From a checkpoint of a small transformer trained on Wikipedia.
Size: width 512, 8 heads of 64 (2 for keys and values), MLP 2048 squared ReLU, vocabulary 10011.
Architecture: LayerNorm before each block, learned positions, capped logits.
Training: a variant of SOAP for these matrices, 961M tokens.
Each number is 128 + 32 x the weight over its row's rms, rounded and kept within 0 to 255. Layers, rows and columns count from 0. The size above them is the row's rms in percent of the matrix's.

# layer 2 MLP down (transposed), 2048x512, rms 0.138, rows 885-909, columns 256-319
size [ 99  95  98 106 103 104 118  97 100  96  94 103 116  94 100 103  94  97 105 102 109 112 109 100  94]
[[103 113 151 121 201 182  93 134 142 145 120 167 133 118 113 121 118 137 118 155 114  98  70  57 117 129 165 128 169 106  61 141 117 147 136 196 119 105  80 120  53 125  88 136 150  83 125 139 148  80 102  82 126 175 156 152 101 183 199 154  75 136  71 136]
 [ 97 119 131  71  77  78 105 115  75  81  98 109 110 110 125 133 138 111 128 136 135 103 133 139 145 111 129 125 119 100  88  97 129 103 119 141 131 151  92 104 142 130 174 158 149 218 172 137 140 126 106 163 127 164  97 197 148 136  89 114 136 168 124 150]
 [151  76 134 161 136 118 123  93 129  92 178 161 109 162 111 169 108 116 191 128 177 164 144 116 159 231 130 112 126 166 106 164 139  87  99 152 125 104  86 195  96 128 126 111 144  87 120 158 162 103 135 142 157 139 155 103  93  97  85 108 202 101 143 149]
 [107 127  80 153 105 129 147  83 113  93 166 155 172  91 118 115 108  93 171  91 107 150 133 151 128 154 135  66 101  99 123  75 152 118 158 136 116 116 143 109 138 130 118 177 145  72 128 179  98 158 150 123 142  87 101  90 104 139 142 140 153 156 130 140]
 [108 169 151 128 139 104 125 151 133 130 110 110 157  57 122 127 101 139  99  73  82 106 178 141 105 140  95 153 109 128 141 121 149  66 236 120 135 137 168 125  80  58 153 121 116 149 115  93 119 117 142 150 138 122  72  97 114 129  92 112 120 100  70 126]
 [129 151 138 125 157 172 121  98  96 120 162 119 160 113 132 164 160 179 136 122 140 111 167 144  85 120 144 192 147 140  93 167 178 142 148 124 125 121  82  89 180 172 119 111 154 129 155 119  61 133 144  38  91 194 156 158 100 117 197 125  86 138  60 149]
 [ 90 128 107 118 103 140 155 156 146 194  88 176 143  81 120 149 147 160 168 158 115 139  93 108 166 102 110 177 117  87  85 118 147 191 120 166 150 122 125 153 104 160 124 168 192 123 120 149 132  70 137 107  95 192 125 154 122  67 179 109 139  81 127   9]
 [153 145 154 148 154 137  98 123  38 120 178 100 109 154 114 128 100 101  76 104 111 105 185  49 151 158 159  99  91 169 125  94 106 131 129  94 121 106  80 128 151 155 137 154 125 146  97 147 126 149  85 177 151 159 141 174  95  99  92 122 126 162 115 136]
 [ 63 132 122  64 106 112  95 108 133  99 144 184 154 192 157 117 159 165 148 140  84 103  51  87 108 121 148 146 120 115 105  63 160 195 122 127  77 126 146 174 159 172 101 189 124 102  96 139 105 131  72 116 145 143  96  93 177  78  95 156 116 154  93 121]
 [ 83 134 127 100 149  95 162 120 168 187 162 172 123 103 157 142 104  93  85  89 148 107 118 103 102 166 132 108 136 170  90  96 126 220 128 162 115  99 131 120 124 112 173 161 139 129 132 148 148 122 119 109 103 180 153 107 133 140 101 110 146 149 120 129]
 [122 109 120 127 109 163 123 109 141 190 121 113  75  50  79 146 128  86  52 136 149 152 186 108 162 121 146 104 157  90 146 132 191 100 134 127 142  80 105 191 111 147 163  91 147 144 134 149 165 136  95 143 160 198 190  87 128 113 107 123 197 170 128 135]
 [178 115 115 118 116 184 190  95  95 109  78 136 176 182 114 128  96  85 136  70 119  88  98 124 147 121 169 142 166 120 125 123 165 140 143 138 131 195 156 166 113 161 165 156 159 184 178 131 160 144 133 101  91  74 161 131 141 197 178 146 102  91 142 111]
 [140  78 133 122 149  90 154 116 131 140 120 153 132 125 133 142 140 150 123 159 188  38 120 131  98 144 175 166 143 109 189  80 137 141 120  92 116 171 147 128 136 107 108 119 109 116 109 160 161 163 128 130 136 160  89 134 115 131 127 113 124 185  75 141]
 [126  80 132 148 109 133 136 114 152  66 140 151  94 165 115 120 171 181 138  96 133 138  60 119  88 137 171  97 141 130 119  87 148 119 108 113 128 134 103 142 122 104 119 180 164 112 193 170 104 131  95 138 165  89 108 125  82  95  99 148 101 110 121  97]
 [126 137 153 115 160  85 116 131 126 135 150 182 125 111 127 172 135 153 157 122  58 119 145 130  99 210 113 124 117 124 184  77 132 124 107  98 147 170 151  99 160 101 176 117 148 156 151 151 105 168 159  87 169 118 147 177  62 167  76 122 105 154 155 160]
 [ 74  67  92 154 167  98 147  80 135  87 117 156 129 127  95  90 140 116 129 121 147  75 144 108 134 125 104 106 138 137 149 113 153 139 128 167 184  80 135  98 131 212 139 143 123 134 107  79  58 140 100 118  87 167 154 139 180 162  36 146 133  59 134 124]
 [140 110 138 154 133  67 115 114 163 127 137  88 120 182 117 134 142 174 115 159 112 159 173 115 134 118 109 137 117 128  90 148  99  99  91 118  50 104 129 153 113 148 165 111  71 185 139 148 187 141 150 212  94 127 140 132 100 123  75 122 167 166 122 121]
 [106 178 124 138 132  73 142 116 157 149 120 176 114 113 123  72 174  71 136 134 122 129 154 126  89  90 100 158 182 121 108 161 151 115 103 128 150 153 149 108  99 141  50  65 153  71 134 132 104 106 115 145 175  57 111 163  93 156 138 116 183  95 126  99]
 [ 91 105 124 176  91 145 136 130 164 114 143 125 142 107 109  88 164 203 173 143 135 191 136 101 189 185  64 153 153 189 189  91  97  81 134 104 173 111 134 119 130 145 170 137  78 127 132 127 181 100 134 128  91 103 127 108 115 145 203 122 136 115 197 204]
 [137 150 180 151 126 163 116  66 135 128 142 168 122 151 180 110 142 139  96 148 131  64 130 127 161  95 128 133 140 105 198  92 198 131 133 166 155 140 119 163 128 153 105 163 123 157 146 110 120  79 107 133  92 152 133 184 135  90 186 115 128 186 111 107]
 [160 160 153  83 165 122 125 121 136 123 117 127 156 122 119 147 138 155 135 127  98 104 130 158 117 141 147 158 124 130 194 174  88 123 118 127 103 108 140 163 140 132 166 121 106  95 125  86 123 102 156 107 108 157 147 181 145  86 165 166 126 110  89  91]
 [130 125 150  97  87 144 169 104 153 108 140 126 181 158 189 170 147 103  90 133 145 127 121 117 162  94 146 146 184 124 166 142 133  88 143 129 193 160  50 112 131 175 119 217  71 127 105 160 114 123 166 111  67 115 123  97  87 113 112 148 123 147 127 148]
 [122 160 105 124 128 131 127 113 122 108 114 128 165 124 144  92  69 112 150 113 155 122 144  76 103 109 165  84 165  87 117 133 149 134 130 103 129  73 138  81 173  83 121 175 153 147 116 103 155  85 168 154  97 177 136  90 133 112 142 120 123 111 110 168]
 [181  72 118 146  98 142 138 107 151 193  30 133 119 109  94  90 117 111  99 112 184 116 109  73 165  86 167 158  54 103 134  93 135 103 155  91 140 119 114 139 127  96 137 133 117 139 154 130 128 109 173 126 116 126 109 139 163 140 196 147  82 122 135 157]
 [208 152 104 193 141 151  83  96 127 197  80 139 128 148 128 144 124 117  92 102 155 146 195 165 116 110 150 164 144 147 121  68 200 125 143 114 180  72 163 167 137 112  77 130 171  89 152 132 118 101 106  97 146 102 126 143 147 143  84 149 132  91 105 125]]
# layer 2 MLP up, 2048x512, rms 0.145, rows 886-909, columns 256-319
size [ 96  95 106  89 106 116  92 119  93  95 106 128  84  97  88  91 101 107  95 109 114 129  90 104]
[[143  56 138 184  86 193  94 166 118 115 178  84 203 104 145  56 153 153 136 105 131 185  77  84 176 136 101 101 139 111 201  55 146 160 123 189 147 117 115 130  94 122 150 130 185 112  43  87 148 163 104  93  85 105 116 137 140  58 180  99  78 118 141 124]
 [155 129 164 147 145 111 121 108 112 102 145 165 144 151 117 156 123 168 114  92 123  97 194 109 103 172 125 127 141 148 117 133 108 109 101  74 129 137 124  42 169 142  95 178 141 117 124  65 108 161 152 158 153 120 134 116 213 112 122 136 150 135 112 153]
 [ 73 119 105 101 172 156 160  74 152 150 120 163 103 120 125  81 137 151  73  84 205 158 136  83 106  79 115 115 182 179 110  81 115 122 155 118 130 105 147  91 190  95 138  87 120 201 128 129 120  90  97 164 103 100 154 137 143 117 105 152 119 148 175  76]
 [ 98 137 113 133  94 132 166 157 145 104 139 102  52 130 106 111 110  79 156  90 147  68 109 106 127 150 173 156 105 158 127 209 129 143 119 151  99  61 188 149 133 186 114 116 146 138 128 125 106 152  59 164 175 145 108 115 127 131  53 112 109 130 140 133]
 [141 126 106  97 116 179 129 107 151 105 141  55 107 117 160 147  76  93  81 134 143 200 185 130 109 144 161  85  95 142 191 124 157 176 128 166 189 103 119 143 115 150 125 146 149  85 195 138 145 131  49 125 154 170 158 114 144 110 113 145  96 128 126 118]
 [108  91 101 165 150 123 128 125 110 152 229 189 137  98 153  19 145 125  91 116 147 125 110  94 112 162 143 173 175 135 148  99 130 166 153 140 135 112 121 138 112 178 189 123 117 167  70 148 107  46 104 117 150 156 149  70  84 104 120 167  60 157 131 136]
 [141 121  95  63  92 132 121 155 114  46  75 174 150 130 136 183 113 124 101  77 155  92 135 155 153  73 177 144 149 111 103 142 133 151 131 141 143 125 158 111 175 143 131 123 105 106 147  97 138 119 181 140 223  26 137 110 121 127 101 107 164 122 198 129]
 [111 194 164 117 114  88 120 149  79 121 114 143 125 119  94 100  92 142 178 103 143 172 123 192 170  95 159 128  60 182 122 150 134 151 182 104 140 193 139 161  82 165 144  87 199 150 128 125 127 149 121 128  92 166 139 160 165 142 121  83  84  71 114 146]
 [123  50 173 149 106 149 178  85 123 117 171 108 146 155 109 119 156 114 113  75 165 161 101  88 157 104 150 163 145 130  93 140 111  75 174 177 125 109 168 126  92 148 120 109  70  94 164 107 151 156 141 186 181 161 152 149 134 112 131 152 113 133 124 135]
 [159 141 188 175 156 150 107 134 122 138 163 137 145 130 122 100 106 155 163 183 150 157  97 120 117 167 171 118 123 139 162 115 171 155 101 161 153 153 177 120 110 164  86  91 109 111 110 178 136 162 153 159  85  96 127 127  66 125  74 115 146  93 150 139]
 [151 130  92 121 154 146 153 115 159 120 107 163 115  90  65  84 128  99 156 171 106 106 149 152 122 155 105 108 169  92 128  61 149 152 149 132 156 115 147 110 117 115  85 136 129 140 179 160 182 189  81 134 129 172 133 135 119  86 119 185  64 105 127 163]
 [160 174 106 126 173 157 164 115  97 119 118  84 113 118 149  54 137 153  92 176  87 130 139  98 104 164 164 127  72 153 143 103 120  89 139 106 172 125 134  82 144 112 127 121 116 178  77 157 172 142 180 137 121 128 103 102 149 115 160 127 118 137  99  78]
 [ 90 124 169 122 107 120 117 123  98 177 182 147 131 133 102 112 105  85  88 148  88 127 175 117 119 131 129 172  84  85 123 111  51 107 120  79 144  95 134 135 124 159 107  56 119 104  95 125 114  90 141 133 146 145 179 182 118 158 107 124 158 128 156 140]
 [ 71 113 150 153 156 143 124 176  91 137 159 141 130 123 118  73 148 140 107  54 104 155 118  96  73 109  96  92 143 160 119  97 137 173 169  84 108  71  83 159 177 119 159  76 143 102 145 105 165 117 117 109 163 116 122 158 109 107 135 154 135 116 144 151]
 [117 100 132 157 179  95 131 135 132 133 172  85 109 119 126  54  77 138 138 136 134 126 150 171 147 175 189 153 127 141 119 117 117 157  90 159  98 166 122 117 169 155 130 132  59 119 116 143  42 120 103  87 195 126 126 134 183 163 141 181 136 144 147  81]
 [ 91 133 147 116 139 164 156  83 128 115 108 165 136 134 184 194 122  48 142 109 140  90 182 108  77 120 166 116 127 104 131 145 116 127 135 107 113 124  82 148 168 162  68 185 157  78 125 163 147 112 115 108 179 112 101  56 113 131 123 111 139  67  91 135]
 [138 104 119  92 115 177 164 144  64 114 125 137 120 136 145 136 178 143 129 157  94 114 159 114 141 123  96 107 107 180 140  85 168 104 180 184 106  90 120 171 172 130 120 174 109 134 119 120 152 163  97 138  82 114 149 182  80 117 117 176 105 143 125  85]
 [146 129 147 100  97 124 190 152  59 116  86  97 128  81  82 123 148 122 139  93 157 130 156 150 190 125  95 139 176  90 112 115 128 167 158 114 161 103 152 118 132 107 165  77 101 102 114 118 118 137 115 119 142 125 143 142 169 127 134 136 103 123 173 112]
 [124 134 105  63 144 153 126 149 157 131 158 127 112  89 106 144 169 140 143 114 117 154 125  87 105 170  91 120 137 119 144 120  77 110 174 119  82 106  93 117  68 123 160 179 127 106 125 157 139 128 140 182 149 116 156 131 166  59 136  82 112  70 164 181]
 [ 77 124 123 134 121 125 151  66 112 162  97 237  88 151 112  53 170 119 171 109  89 127 126 180 143 154 102 153 136 136 169  99 139 209 179 124 193  41 136 154 134 142 128 171  95 109 173 142 140 132 104 125 125 130  97 172 194 159  81 190 114 121 127 132]
 [182 138 150 101 174 157 118 183 115 134 108 165 146 175 157 147 149 139 112 105 113 121 155 144  94 120 124  88  49  90 144 117 137 179 205 137 153  69 159  99 128 191 145 120 132 104 153 133 135 114 131 107  91  69 135  67  80 164 124 139 127 168 134 206]
 [ 86 148  85  67 167 167 181 180  96 116 130  86 173  67 136 133 113 120 154  88 159  97  92 170  59 177 133 154 143 174 113 119 195 111 144 156 114 122  86 150 139 161 105 116 146 100  99 100 110 142 111 120 106 146 107 133 186 148 122 151 150 133  81 131]
 [138 125 105 166 143  91 147 187 142  86 127  96 172 137 134 128 119 164 122 127  95 164  37  92 130 102 155  88 105 145 111  91 132 126 177 144 126 143 110 231 131 167 150 123 140 124 115 177 140  93 133 132  91  97  85 131  96  79 137 135 151 142 155  86]
 [ 27 141 102 141 101 206 147 135 100 162 121  82 130  82 103  99  83 153 146 214 134 129 153  99 137 218 121 194  77 151 121 136  93  91 131 129 109 117  69 147 135 123 162 153 131 177  88 107  96 116 153 104 116 110 127 101 133 135 144 151 111 130 127 144]]